config.toml
hidden_size = 192
num_key_value_heads = 6
norm = "layernorm"
rope_theta = 2160.0
beta1 = 0.95
decay_fraction = 1.0
final_lr_fraction = 0.1
Each number is 128 + 24 x the weight over its row's rms, rounded and kept within 0 to 255. Layers, rows and columns count from 0. Numbers have three digits each. The size before them is the row's rms in percent of the matrix's.

# up: layer 2 MLP up, 1536x192, rms 0.226, rows 1399-1467, columns 0-95
# down: layer 2 MLP down (transposed), 1536x192, rms 0.209, rows 1399-1467, columns 0-95
up1399 097:083109120103126111134086129103115106138065126103150158106145147089107122140140103144175132118136180124136107134190119120166117149136146153124124156142137136118151141114136101096139132168146143147147142118102091138138106147130112141124089128095131128107141152131115122140129177095103138145
down1399 101:121099137114167159076155102083131114151144155096122145134130118145082125115131134126149154155143113098121083126132120102168133119148159149135154103099142157068122139135124118176125158117146095093121138118171160120167136120092117150136124094126159082090140137140096136135125098097130147126
up1400 097:111108125113135114144131162150135142120146112174113078147128102120139119136118118107117106151182094137140118146114100121127098080155121156101112134139113118126117144128114135151178122082097122135145096126131127163106125139118110126155151111168121099130138084146113161136162140143134103101
down1400 098:196091110132125077098129135135134141132087082143083136095117102142135132108146145137080180154116146090162113134128114124123132114126123156128129108108131147148061103192122149112130129130124107078111126109108106111102121131144130132112134127128148115125090144154086096100156106129148118156
up1401 095:187118179164124122098139163134154141102103146157105150130103138171074078167107113146154122115113148067144124150148137155097153130086144127118124133142123138167137115130120096095180086146122115129148132127120137133142110104164122106118094161118135144128081119218090128138147121114142121175
down1401 098:140135129133140122129150161127104141127166155106114154138068109096133155114137130143147085130143104078107143160127096148099086154106152126120133129087130117104098152097136112170100105146133119088104118124103191119134143121091122129096127136101088082135109126123134144104146134156132133141
up1402 099:099094164129134135136141146124134107131107134082172115150087157088127095142113133134129124113094161109107097136128142121151143099173146117150098106102169157094114161114075142122158097158187162100108140085121124124075128125103132089132110106128130131111118103109113140098162164132143125168
down1402 100:159107155147095159128145111076093136123164127110117134100158087111161134140114138116101123152158146115115113115100125113132115134136144126146097134163121118152113131144097107111133136143113196162157136128118104158169117142105149140154144121136128147152126118139149160088071145152122115144
up1403 100:131092095153113180195139102143112113141089133138131140092121138106165105074112121109160148107104129157144091107097157112161129097167114151140114088110178143139143119141121115137143165119162169137082139174127099099120114138127121102166104127106129131086175143110111137146137117089149147116
down1403 082:151187150081116126087118163133131146113141181104137125125128149119100150197114121111091121100149120098118162167185098098101104137080148113093138127141118142070104158155115171122127114142135105122190116089140141137114158115093123148068123088132164155164108115136142099099112139133128135125
up1404 100:100120126112127135145114136092109101123125104090060107110154089115166080106157115114099099124129171128184107111105156129173104123104147141120085158104160129167139111123164135117222160104126142170119117133123082134140136141138113141140080103158123135126142097158110142105151117096142150113
down1404 111:128160141098127139088131128112108107173180104155081088088118125148121143123150152140126153112141153154139133154127131158110093100115089133129122166117117112103129164146149174174146116130130162098126142104133070121174155174104114148131140075139130112121116132095121138124110111152152136125
up1405 104:154070115101089106134133123151138115142132146116095115137158118157106115121125107078151132116130115128120101119106140151090139141138127115122115124149121177091112125105130131104140096130155193133139131157120140134105100167147163131144137152142140138134121137142117136120069156139109138131
down1405 107:162121158114117146117139092110146130168122114093166109128098125152102103144156092087126130119142116139169132107082166116188140141135104138104112086130127112156144142128142099162117109140139171132128138094129145186116117122154132091124118150123142095162150182153130091116096154131146130150
up1406 103:120169095151147123073174138118101133128128133125062170096078118102113096138098125106149125133118097133114093148121139141122147196088078173106148132128113148127152063127122179112148089122150079135130108120138121135119101134122150139077101094145126116109061143151147144124146101113128157146
down1406 097:117112123145149129135061140140117128158111149107127118148128160154125144118144154129097194110129124113149111119123129106115085148128127153099113139101127110126128140121167146108139111084134141125135124125128153118156114107112086136117173104163134117131117099083121113071124087162118115117
up1407 098:107115103102172130121079085146110119160117122119107133134157092132098143161144164115136133154122124132100104143133091086151104124125112106120086156119194119106083110126108141097119141091104158099090160139104120138112130107136118140143118105126134128152126120153122133112118162126148119087
down1407 104:137088174145133128155084130113166138102145138149102118133099131101149163123123152091136137150150112155148140114084149148154143147095069114129117148134174142124088141150117091110144070140132127129122125153149116171100139102114111143132108141100080147154114098116123149123110126128106108097
up1408 106:152120117125175142086142125133157125135112179174091122151139110166167155102084092124104106136132136118145113081113106113119134164135106153114081163130122130127136123142123127186172104151098142163104108134140122159095175111090111130144109094126079103094126119122132123123123112136169083135
down1408 107:168088144134121125097090154112160146093154075126115123135111101109104098162112108135156141145152101160138124119143153086150145112145134134116130150122125159162132120113133141108136163085160106122141129124097114127168127141132141105141112206099114132101165146142120143126148139113165069121
up1409 091:129092109106139102146116140136093112148112130121123103175129157122160153122169107137134121086136142158124060165133105146125094135130088132128122130131130133121175127136119155140128167138126087130171069124097140135171162166130093121094114113099115157118114118137085132148170094118116156141
down1409 094:147162145117101156139117130112124121128115109164125152173160126142146130151107113124167135111143141105079131111105111114142108118111143127119130118147126141129107091150183150106150121146147127109137165169135147174152142122111178162150168126151120143118099153136134142137138106099078150129
up1410 093:100200107137131105137118137151169145104146082141154079138128127122115134145188121096140141115106136130120097128121129111114143165093176124117130107186118158127112135110138121122130130107128159119150113159158147156141105132090149119132116127138154162109067123132113152123115126174156153181
down1410 101:122141131101107131110134138119107117114170135117117152110119121185123119132125132124144115124106116100158158122119116086122145128146095162124139133145151122090140151146114132133113140187117096176159130143157177146122127163144154102124084133132088127144147177178124150115146085101123087140
up1411 104:163107131082097130109129127142154153132106134133158101162137120187109117137106108113119129157152101116112110124170137117119093142137120110151127156136135100134145126148166183169136124095132174144080106091147127151139142131140093157108164123163143141155099091129123099120134116123154137163
down1411 087:108143137158127106121107096130115140101120120107120145086161100118149149108150149141124137168127154103136134110121114136128144157129141138114176085114115135112143159135125092112116109121125105116120117169144158096115101131129167142145101133149129107080158168145142140152126130170141109135
up1412 115:091147077141098144126172125124116164126133144098111178122100091111129130112089135172115149096111098087106125155093106146133144146150154072165151117114128143147151122156094147126131115156145085080125155169143129134134111109117130149087150117108137135126134114139128117152124103117138117097
down1412 101:144145090142083159140113167127106092110159149119185142125164133121171102124115169124100138142128136124120098141124130120089128133153140175087148134113160134085139125099132075147090129108109118163125119103130126127094099154140146070138135104140109134141109161135094089098098178140115135112
up1413 095:132099160090077184142126140140137143141120151142122128117154154152132160109105166095115154147133125141132093101174124116133134133134123083082117105109138114124142148141138125073142100168106140133072114170098144124100169116095131114097154125084079158120074177155133101115166138143090146139
down1413 107:100125108090108127072146152089141103114107103145109109118116113127078093181115121139115118109129162106113129121132087127167126168124102110143100121106179119113155180117131166137163119130096123152124119175140101103124108176088130140133136199130124131111123170172147095118106115129159142142
up1414 099:097156109135101150115156122169108141106149125077183133105113115089124158167125149127089130134122099128168129133163126067162141177135122167082117132123093140145122176156095143138097139120170133096136147147147131089149113091109133123144153098134087114145129152164139180148117096138126116128
down1414 087:157087161093171082132120109117113140169129146198127108125165146160094138130134126139130100106126119120116130123095154101065135120128150073138127146120115085125129118165163106143108102153100131111131113115131158176140158133147140162081139141128148126093095131115095106130131158155153141140
up1415 096:140157123118133116131108128114144131144143109138121119173116130138152141105152147146133102112108130136122139110139092138109131104174159150095116120039136135159123137133162152137158082132098107150140071157123135154106155180135116120136077130133124169141125129116126133135140122097073116136
down1415 089:130139081141139124119137099074116137092098140149142120132116165157136115140122125044134178125141111111164121138117159131118134145072141119127150144140145120082145154146112104161081124127161151095122107131129130086108074098121119098113111114158132111111139127182090118151156133166150129143
up1416 099:098157115144135150111132152131097122103133122109114133120151164079129131150128135127121107141125119153120156133158145174158130102188139139114126162119134145138123156119156143122126094085119138142128181177106142136149107116115091158150124081079125107147137101089116141079093088088145125165
down1416 096:146109158119152129123136131160172150108131136179095138167125084111151132121129157096133164163125151124147112158106157144141124138116099168144127123142112099156123099079103120136169144126130160081122071083082116112107120154087130131139114135173126128117104149146130097145158144136088133145
up1417 106:114136111067162112145107130116106134126135120108124138175083135134106132123143158091142157158143126134112125105095123091138150167161098177138128133164110159090120139126134130101121097165150144171105156155120150133098080137103155121125174136130118147165126129112144137172133163163131073175
down1417 110:092133132119137154160090121128103125129117162164125147132142143158136136126151104124110102098108114138168116102095124171085083102147108123143133100176116109168148200109142150100128113064113147173129118129168121115101149118133107141123158088113133131150111106186095123069124118131147153085
up1418 095:153149136140127112143146125119136178101076112087113158095145121118095141134150132145125116134101100113120101129119122146141147150143141128158093157140130145146159124170107130117185130169095106127148107153085126163139145100119147158088146065152117173128181165127137119139154106071117156098
down1418 100:143171081083101115148122122059160147140143132139137146116132117108137160094150177124145124091119156092127174120122104136150085131120146112130144112101113108121091164165156118162137102122164123120096132119124172081133112104101127141130137086158123104129167118165088120099158090123117122172
up1419 103:123095099138113148108135181123132145140136120140141133131105155122101095131133115096116148136182142128099159142163132152131121111126128156106054099109121109142145162100138139154111119104127178129096093134154160156124087123139172108120097134146114111155136124128119130123132157173096173141
down1419 107:136148157154126155140136114131085155150168171125125153134109148174099093151134167137123113073128145098082165130121125091161142161137145167120078117118101121144170108128128131138099106098133141151167169156154114134175155116139157127151134136157137122127143131109144113132110157148148149124
up1420 109:141105138070125120102139132129159109104118104150167124079108136088149100114161138124157096092113073109146113115097115125124120153143130174106134157082119188081170118171178129123114141095146130148101102136127153114142105099101107092127147125168111158147129064168153141125125114141137105110
down1420 087:128135142158125122129151139153123154131162126133099115160167110192089166129119132109098151155166129139091157122147153123112121116131115059086160088149101100175135124136104140110113115128104113115142172091161115136142109155109154123125158116104113111095105153118095114127153143102097127127
up1421 103:102120145122102142121121125132132154136129128172153167163130141116095115108095115126123125098160130127160148135072089149106161120139144150141135145150130134096066141157114129142119134126161152140119086105127173111105139109112147151130154149111151165113173139120153145115113112149134140147
down1421 105:127202119111141129141133111123109091130165164143118133135090126127160152116131119147116120140128147118120163174143106077151145135155178123120136111180147135149104125095087157150136130089113120164145146102141088098139148100123156135135133150156101095137113108129149155136126152086081107132
up1422 099:102133126098124129106126129136121109122130102105098156125084114085154144099167103097127119181109118165105079120149104106102156170134132132128160110185135170132141110106128143098115148118110119145120136105083119094127126164160161120121076112128109155082115125157148100167123136139143117087
down1422 097:117109130149115125127157156111109163158133149159133084110154115129145164063154123168166086137126087143124121156128157191134097136130154151136139142112123124108100098065160132164121166130072150118136101145140142085122129099165139153131139181119155080131120159148122139125124120133089119148
up1423 098:114117155168096130114128147095105154145142160136107123129092188156099140158133116146144098076125099118152102084121110094114151115130176119150099070120098098128095154114171095121115178083103195156130127107095160129138138143112137143067182116159120154111130085125147150133171116118147127109
down1423 100:138110134119144094142136116094117150179129143135142134099122084128122126118083135162116123111101144142135097105147118153107117159115121102141140089157121099152139122060188121153150154131156156060149093111126147104115129168111123142111105116127144128097125113109161152102137088150146076112
up1424 106:120105138105099150118128132077123113117155113127128145140104135142097141117138142124131100149185133135112136100089114074098089110122105118123116169099104131145119117138137121166099118135112096145142124105183109168107145164148073130100146147147132150129119150133106109132134127148128133164
down1424 097:136146131124114155159128159109118102154108158103117110131139092105131120152095091093164153160097162175113101170136128131156142120151133153095134157167138152116111118098116082147149166139116113159137109153128125121146099090129133120141118076139127099130155122097147174152136116107131137130
up1425 105:138165096126131133155102109124119104129106104128115171097066135114088182081120110169113171126122131147119140113115112138134128132134119145124143114128134110081101099104093118096124117156163151132118102134110111118112157105112125081144107121116135105177174189147147130118159132092110119161
down1425 111:214171114171119130116119151140138183175112113131109152141108135088104119110105148099085141110109133102123129152130127144127137127135089144129173125139134098124120067078153116127114132153163150143161160125119143106171150104091093113113136142079120093125144135109181140150113097116114122111
up1426 084:129179146126114180162143138071108117164102107151141133143126118135169107127133111155098093112115136101124118126129108161080140111168139137126089142099132137125114156142131130109127159114146126115108149138123111100089130124102183126163155141125127113123108082136097162105135122121102139125
down1426 102:110123153131148147158143143128104138171118117135142096150126147100107125125157093156141119128143128116107135129133124151159125105171094153152110137089136131091117138152094171098149144124157134154113111102099099095111092089106135094149170174073123177138089154139105108125131118129121134089
up1427 081:156150174122148160167085156086103131147149182142100132168106117143149137093110147125109118147101151153143130128116133108112138109115120126127164160134112132145107119106119120141148135126134135134131133121115143121120122104083128118096122121121141094107088108106128119128143163130120098138
down1427 099:112145132110128148157117087119151094169080131120147120113124158138164125178181120178112149132138187144116120111126111138126179128116156131136144150161169133129137131149086194119093121113124153146088123116079174123125141096118150075175146106123148144099094123153136125112124132101107121083
up1428 102:139151120148152132156144142146154105140164156112122127147145123118148117175143143130153116138120095158143121146151127147161080137063114130150084138104151134086158149144128138080124135129134131098186133097134144166120117096141125131098147117179169155198097144143141148128122160145122116113
down1428 112:114111137125169138126126125124114146165139142101142107136154145112136129127159115092138176137148141125137088112174152087127092081084108093169111118101102116126088110128137132083135149127126117118206160102163151128148110104161111090087106128139154151116114108112157127141113112121071139104
up1429 104:059124158120147131147109091116086109129122148125109137115127133140115096119151156108090128129143138129157131166117133141147103176134116144112176106125114165101096150146143124087074113184120104151175148085130157115116155140144146118100093124128154127129120126141146112138156114139101103088
down1429 087:161146079119107125104166152158163166111134112141099098126136099123118144114132114152152104087124096130105149106146075128115155098123162127130069130127119067165183111104115110110151159078143158125103156143136091168158090100116146165119154129124116155134130133101123149132123152141132158132
up1430 088:108138112145156140151110117145170125155149118130113114144175160174131146127120125119117144095111154128158142167112169110157165120175100112141108145154177138129152113117161146108124127118134144110144119136103074136089142132169096121165115132142114125151125114126103140141078091130133090131
down1430 096:114164133105150106145128134137128125174133124127155156127098120093154121136150122129167119112112130077129129131150134118130122089157106148151140153178117099097104148107092158192151172159137155126150142128144147147146122155096170106130088117087107136108132111143110147142079130138114090124
up1431 106:104104108157124092149106112075097106142116174142145141075161121096167073156155122136126121079134135143143140148117115135120150131138107149131098104162108108134119135148105101146142129137116142165157163149104164111148144105097163134135101103155078125136131156142103104149141132124128101127
down1431 099:132128125113075105094149135113167114107144089138154136105191129111137089157092123123173083123151130141152110137165139107151153152143092107109162149115144132143121124152118138141174152157118146091113164126167135119122158134140108145128127112138143126121086123127096110117113197173122128147
up1432 097:144099158134111109118124117141133144106076129146150132102101108148089146144121127125131108112156151134119146147123145122126073139158081156082144174134141114168110185145123139147114111176179124136118174155123107097141110141124112113157107112092082134088131125179172134089102139090116153088
down1432 087:143158091140152123103150137123139130125169121147117132131113131129149132095164134126146145117110098103115128114164118131136149101106165093193108120110114111116152133130092143132094121099116142101148135121102155151092120119108156145143162167123139104151123124075048120132147122117097080129
up1433 093:151120146137155076098187134116169125144122093147128135155119168115097114160138102101127114085093116108152122154102127119090125127084156150140134116156108125136159133129148150091138094131149172123085154077122101136157118085106128103099118146099148148160131130139133113097128133143132115147
down1433 103:138089144148117118143142149115169119110131148184097123097177174104156152109129157089172083126116141161103151153076140127128144130111131163127094128153140107147106112117119135128142113097120145129084141137136080149159105140172094135134096112133121143129150159151106126144094097167159103151
up1434 100:177126145116114168176114085136123137117085175149134140069164156157152148103141121134152106167107115093153104118128115153113127127132102135154099127104126093162154117131118076125142076124121137119135125107115150121122121116146105141147110106102119166132136170119095138136115145142137137125
down1434 106:129113161109118141205107140120077081131103115117123079123156133108111159109107134133134118163137165100111100153150105128127181116123160161134118128105151136140133113117125114129141130136128137148137135112113136141171146115127093163160080086117145119139185111127145125109130107132113114142
up1435 100:088125120137125156132152125105136098116125169138118120130124127123130162083137131102150134104155107123163115121162163141139104067118146136135116146148134126085098115133103147124128130173124118166120116111102070168107080119151119139167149138148088116120119139179104109113148139068107132116
down1435 103:130117087152132125107108151130114114123124145114150132101110113119140119125125142159135125135115103135120125093108116120157154097141112146126132109124143154174119109134120084125144154172154089168110110087085115128127114130124105116121178124134112140168136109148137118141166127090116178095
up1436 108:135109149161131155101092150150134133146139137130132109137134144114123103124103144117128115160115141110149092117152137127094127107135157112156079103123113165101171074141124174131102143132077149127161109102105141150077106168112133114185148122127110100123099089192142134156103101143149125162
down1436 108:143085115145105152122168137121097159144193151133133106137120134161105140124096141135127106111127109201120143130106091149171157129144129146126113143145130178135146109112085187122137146161151128121128147121090066146114128135109131139148107142122102120180134173157147168157116102139110126141
up1437 094:111106137077068091122158129134130170147149132147127112152154077115104132117172138150151150106133101143151118106141150097101151106123103107138110110139150154116119099146166138142108135122142129133143091122110104126131133166112162165170160167127112142115123188137131087162117124125088113127
down1437 095:117086128162115169138144118107128066066149136118111116139098171135090131163168118126148120172143135108137121175143178141087131091116150140085135166142138081157166150152160137129161148143159123087130108121117122118100133093107139148128137110144126140138132128126112160130137172119117116162
up1438 105:162189171095151140109166105151133102136128122169137128129160150154135096148095115154131104134183140143104148135155178140153111123134125133136137148137144106110116116115118149130164165092119093140152121137120086180101096120103109154109078151143135189099099142101135124114124111135113136114
down1438 106:100122145148101132143166106131116078123140137105139130141190116092089095119150122113128166136150160140111139109128110131022128130142147143139100087142122125116146149085121114128094130123102117125143166086103144130112124114114110122145135161080133137128081079139139193141137105093088124151
up1439 086:142114144144129191155101144139140113100111138130105116138131138137153144132115166124080122135166154158085084120138134179126108145087146147123095123104110073146117109159122132151154135097161137150123117156103113153114152124116132143129138128135123118133113145059152159113141143159132190084
down1439 079:125136093137150098091146167126145151177193112156132130092122124102103152124120139129146137118113108137154131158141114121123135147157130067128108176190110158149120163162133111157100107146113141140080129163148116112162106108121163162091147140135156086097128097153120150121138127102124084181
up1440 110:146167170155158119127122169163115141128125164124128071127119145135139131099101090148106141186138105114121135141112134101106131114096107127158121137167106098153118129159138096086123120083136124136233121133098061155110152119120139139139094129113121153126102099158114106095100141127144139130
down1440 101:129175143126116129119124140092149116124109161142119116123119107130181148136112150144107121115163127105118131185107119142162153131128181092088157130073122168132135127117158131128080103122100090134124099105144155109126172087131155112133116150146124131104156154158157107127089126148124124141
up1441 102:133089140117119117135130122105130137112122105114112105127120120150149084147138141103126145143115094132177172129152112132155156135121186141126143131117143105125126140127091172132137095127103135123103141094123120131123078131155106137120153103134112189114141132137138117108144151159129161215
down1441 088:135138162144113186126117150183137127155093163124113111130132125142121159096137094152109153122170178126116095113122153133086107129133090090163106159135131168138103125124162074127136127120150099156130163140149162093138160104132130110114126116146155090145126114127128137133093096150121108116
up1442 104:128112090186133115128128161175167159124116089130111105103095144113162113100119112148142116142123154140113105131137161122144140131133127129131084143115088165112142124173129114111130123111125113147158126120108121136145132153122159139109116124141140124139118122102116102117101100149129150123
down1442 102:122143126143158148151116123117081144125150140137150150120115119168103126121131142114124100100129132094147157152094113126170149137115100123139142147124152127083153168150110176127133150135086124096100096100166144161128119107168153179149116094151132112129137116089149169077083147085094149104
up1443 102:131124122103153148156121109125127109104129089145142089142132094137090105131108143153089124122120117148122114156128153115144102151142151119144161099123169114133151126122153101122115120130164118128151122162141130154097132191114107136070105106110126118132152098113142124143129163114149106107
down1443 106:098107142105134140130116152113129098109152101159126140130129158143100145104169152155148132117147118067187092060152104114138131100117125093101096132125133151130140125110095122178101163109127121126114125143125110106143096122105115124087128097135172107129137136129158144137124127153162087118
up1444 088:162119140093168117117143110151095114116124118138123120105119097131158174106109134103100149133107157098136109115149149109113108168119120127116117125105132106115139105093161093127110116143145135116149152092152160152151137091170091128089123165112120127151121137154111114067180121122136129100
down1444 101:120174126098139140103121147157144118137093142140127130079138124127125100108095094128115134100115144134147094157114127143152108171135138111105165158137135088165111094139140156142123111142130144093116141129110144088135098147150137107181137193161080104143126165110149112118167140158159122171
up1445 093:132136100111132156101125143135102120156148142143153122159121105121155115163159121128133145099132121172085102108127116107129110118102152135139129113140126150149117159112077118109164138151134137137142138089144156146108061115165126157089135125150130114167122112145146134108118125112144139143
down1445 104:076106090190109128129141122137117106137124123116153161144125150129124130101133099133131110081112137157137092110130151082146134149113094162142110082138092161119105103106100115092143134124135135156171080131136082106145129139130135151116124109139136121192166130094104127133129118110130125139
up1446 095:122141077093105142105080106147115101154129113151172097151139147171146127106134151119137191135138139080105153150089106118167098089112153109143125099201122123121159082119102115113127130154127121121170130104153111131125096109119131119149160101146136142124112200153129081126126142118139138153
down1446 096:111118158169167122081111094095128125150106149120111115119139145116140144142123105162121100136153121134061149145139113118128142097171121143116131116184142108136073141165124111161113142099106098092083176131142153128130182128144101137101124100162154113164128121142149088145183156134100143140
up1447 092:139084099113101154117137175113100157119127131106176145146118108096130148131192118137120119130117133110154112127114178130136147091095103123138150151117133140095123093109116116124114140113166202120107116108101111071135161086114146169165113131109171084147140100123139110108140161117140154135
down1447 096:139134140124153113138150118172158117114139104148138120139139172130097126084135180129149104120103113099144126114095076099112105152121152121101108152107141134113149097159172127110126173129101118145118138138165078169128164087135142145100119104136125130140107129121092157134108117120162133147
up1448 095:113108141167148166135174147092112148179106127110122119159088121094126116134088136132109123089139097107112148138134118135141167106141123128113136134126139120124134155145089119139096126133114108100133085158132135113122088136112095091170178087122140117121097124136098157119093131121092140188
down1448 091:118147094097125116123113151114102129072137104136136130140131118115167140125138138129152143118121140101165117135134125120125129126086133140123157127087098138113110091118183116143165168124106113117134110185143099109124129111181140162077094157121077120094127157141137104165138106132169145115
up1449 093:139145117123102149152088155153139111133070118151135132140146108119099115127134163083105147189098119121102104139107136145121152127103139144125123155099123154131138186144106186139120104106148118092158137130099126146106150102117100106115138057178106111165117112119152099099111146102168148154
down1449 091:120075128150179119155122102101146167151154147126104143117109125128149131107127113143135149127142137126138179090121105129160134118130117121169105079130133126120101114136149091108126132120127112094093108156141123094139158108116161121098121098103157092098143144112114155116143113161117134082
up1450 092:131122177117133124136100135095133131050129156134101111167111098120085116098105132113095137089119140087150131164088162169175145131137127119139159092130129099113135157107125135127142131171167102135113102118157114147137092098149150087166120143094145135105146159171147100146161125149077096133
down1450 103:101124167095158103122152163156153136088103131141106149141134118115090164108126140108127144101125144148149139136120130123149119168142135139114115101158121149144133138114155126116104140129112131111144127177112157110123130132164138159118100111124147135102126153175169088107122139158066092153
up1451 107:127137108143154133130119129125167140161157152146138135132082143161146084166118144166125088091104161122129195113126161137134090148164149122141084108140103112141114130101133106146148119145169129120082086118127116094133120129067084098154169099146126151068177115131116133136108170156095129102
down1451 098:111138146157088134116134110084102081118102132126183133102179144100129145129117089138107100148170099078127145156130075163112143143137107151129139147111132150163154131124111160136139174143138135161160118162159172134110128132132095140084123139117121098120118106106140137170119118135161114121
up1452 087:130133110127115127119135103079126143153129151150147160137154122131126152123145152127099078135137129133153099138098159133121130124123138106162141087138111118076137106113121147151144148121139118097086090141107117163103105131153102131105139181102135112151152126149156154149136090163140151089
down1452 093:142112111093122188083083101141137151151153118129087150098110087149104086114128143122139133090116136143139109108126117113111110159146106095111136141160089138122145174102162123113051135126133121131132145146123139189109206145141079144139141138088125111134133163120100126156122164150182100114
up1453 103:107115179116117137113153121151089101123096154127191122178152157133114146117132112118096156131088088151138125107120127076125141102124080121154104107111131131137110140065111159163095157107117140177141160157133136115130108110133109114124144124119142145104143141111116130106111144110129146140
down1453 090:139172098152174121180074120124117160149158127132104126106123150150115111106087119138184125118114165107119139144110127142144170170130157150141143121139196130106115119156136143160105122131119122093128147113091144180153173118128128158131131106129114070113118157131145078105143129092157079104
up1454 098:125157163125075150117110120126156132111164136128131086060160149114120101069126100135126158110163137136153134138182158170131124121115137151141095104083144148115117140107144104137134119161124128127209149097094165116134121084112118148116173130157132132091176169117127103158113137141146137130
down1454 086:165091125145145127155107158109116102139104109119158131185097137070101127143095150136125093109146093115106131111108134118087155104110138139105138182137125094128114114119106142108117150147146140141072121121180090161129107136133132114132139133101130141154081100133134097117142107088126103100
up1455 105:134139164121167082177133097115105202164148114112133093139107164151157142141157097142130195146112147143154157148149138145151132132155178113108120085149116142090119126134128099135141122110171053147136152099112148111100115123101133108150144154109121120156155161114119134130130162181132141135
down1455 098:148130159134135136127144148112096172159097139121126153105179116100134119140139130112132109136135066114116157129106164111116102148080086158140161131133170127126148123144127096106126168192119103109118128112133136149117124133155132093113123139068120089079125074148137130108107100131154099148
up1456 104:126163131121078185094103112150113123063113116152093098143104111143113104194144127095136147155152122139109157122114102164118099109114108169086143143154093142105139140177102156145126097094140142106103115115111077156179137183102121126093127143127118168095155123084075093109122141105098115121
down1456 113:101134107094157132107156131101130091126135167121156109105159064132137151106133127197122156200095138126117146106154140120157157127133131082150132144101133134116138069147119105122119111093166118102106128143098107096144097148076129152116114167136128149091137135085112112149154129130102137141
up1457 104:112153149142160115111135128121130096117158160139134143145141136119129123133131130121082135097156067148133140139165100101105091125133093126142154134142139185154105164147132119138109159136104124153102138113141158108119055147145095137141139124110114094124098143149137091138101098123144106178
down1457 101:148096124157136120129104115151134158137084120140112107119125147164159103155125132174163087125129174115166133141120128177156101135162128104085092122107115150107115130155132160124119105127162128131156120126148157150109185104122121125158190150126169116160122095122087141157138170109120110137
up1458 090:112142118114092093136158140139136133119094115108129120170143144162115139117156123131143129085118119131143140082156108122104144158130128135162114096121143160164174116117152156096126113175135160157151125170124082187156101113110072146096140114068144114122111170155140127148092101100093115124
down1458 094:129103163115141120144169117138138126152107140138134136107138127126111151128104100105135110093157092116131130097155140127112122110127160166124120131126138117153126161107112150102137090111111163115132100128142124102109159143169154103109140129108162077125177109169118124154130099115141130135
up1459 101:111123157126164173102111138151064122128158059127106141132137176166178088114143120120109146094145114153110124150108098125119115104130151133129145126131081146187177090086164127131133136130131133169111134108093104094140138123119148115090074145162143170123132125132141123138137133127105131097
down1459 103:124150108129109147144136097095131131172102107087128067148139150073112132130110143081112100142133107148093124124111102134100138109115145110099156163134139147095136138091152097134118111134128133110097079104110130113099136149145152206111142090123126104131121099157135148150103132141105167170
up1460 104:104151122112121170166116136139154103096151102117147080176099126119097171097126133142132147133162140083099133125112118102119140175138120081143158135103140124064127157089132157115138155123129134135117141134137134191103122096146146089108133115169116167097150122141124157123101123162113101151
down1460 102:179075134124130106156134129119126142087113141110109155137088126148158109145168152095137161146118137196137136117162087143125112108109111125091128142142079123146171131134138158152108161103117137098125141100137144114154178107118092138108114174165166126121125113119166156163168136129119170143
up1461 093:125164148145169112119140158149143165138109129134090107139162136135159091131120131060142106132147137174126117106140151110132113102089099085102100125116090142098127132109117149132113146096136110118152081130132156136092122117144121107127116093125097160152122148123120128171121170168130097130
down1461 099:109093137134149111114135111150157126163145113128147132162087068126102077116118130101107136079121115140141113137155087119122144121146136119133144153153163110098136125143111139151121121128111105122142155118120144115136120108137116162106160115152107109131134101117088143100128100158164112119
up1462 105:177114153142127124141136150128127110134122112078094116101135157103157122099102147110098131097153113089107146140126139206160142088165113141143120168172116078123159151125088127168130104111136104140114113147116112153172126120122105127096132138197082169151132076145121123131139135126132117121
down1462 109:124118121128128163125148141064125058107114102094126129114088115115123145148158144109101105117149157146135108130146161157129154175127132127122086167125146120124162135136111156122123113116115082092164152116122132177121134112142091139121141123180141114114150107129127137158170118126121118136
up1463 103:086123094088125097144145113132181093145113141149102086157099122112137107126113072140135158135129128134131099140130124123142165168087139144091114127112136164145125133117122133126103131107143148088135100158124106130111129137096111104188135138065117082119147163148121151121155152143128102171
down1463 082:122142182176134161097135122097094132096135123103154166087156126133132112136131180109105116134132115127112153113130130122106082104164111101132131131114158088118125140126177099138157129140134125155106157100171101139111118116162132117097128105172128154116113123124157118140142088107149142120
up1464 109:093125132106161124103088151101142163063105129164151126128126105105131106142146128131129133122123121129120130113104105094137110120122126136166127108163130182134131099149151147127129133139090123143159088111140164106139087133135138121147111120122118097087086155117140129102126131126183109097
down1464 114:114112106140111101109104121132140158138153113129094112151173141108152144120102097187128143095108105105136103157105131116113109141116108093116136123116107107129126148140131138063099106172125147167126090112144185125130107128101086098104077119094126125106144114127089125113097121141120117140
up1465 106:136147123112146138138132134100147101172146094103123133140139136121127120073103118113100132109151099111118156124141170125137124091144124124126140150144108183119176118108151159139152109169137155153066165123154100114155130096145125123105170125141113133087117142160125124113114137147144151158
down1465 092:142104136140122097141115107110132165096136141142117141122147121127141159137135119137131119166106168128111129094099144130155146123105166118128109144112177092126108097131155096096124129087165128138131090064137143143092115166139128181115168134129167116130122129090115129166150085086150133114
up1466 099:140115117144112094091167121144105137115059156153087104088115102111136123105117136147122084112140113118105104157061133143124144061129114125118127116146094117109107141120098119123128135119104130144140105153158134084174138146137135131091119149144132134143121096134131080088159124131143094105
down1466 101:153151103149127151137098162125141159131133092079138142147166144134087108136119081129115135074130102127148176118126111102118127125118153097158161124108089135124130128129131113100142168119143114070132108108089149120114163126112094113147109100116134110116123126078141120108165166122147095125
up1467 087:184129101118149126153129168103128103100162109169118127145144113123121104142105164120139130108131130202134152156130116154126119122139149150152135099109129096097087111130163075165183095118131152149137089116109165146133098092108108115110115117118149149139095157101161119128092095129135132156
down1467 109:095163115111097129140124139132145122153135111179122139146132122117154117138090150141133102104097102155140155099147128167133139130188147157200169152134174167141089070105106116142085133159110107143113092119114161126150153140142103092116158131135153153117111138109098108128094117144144174109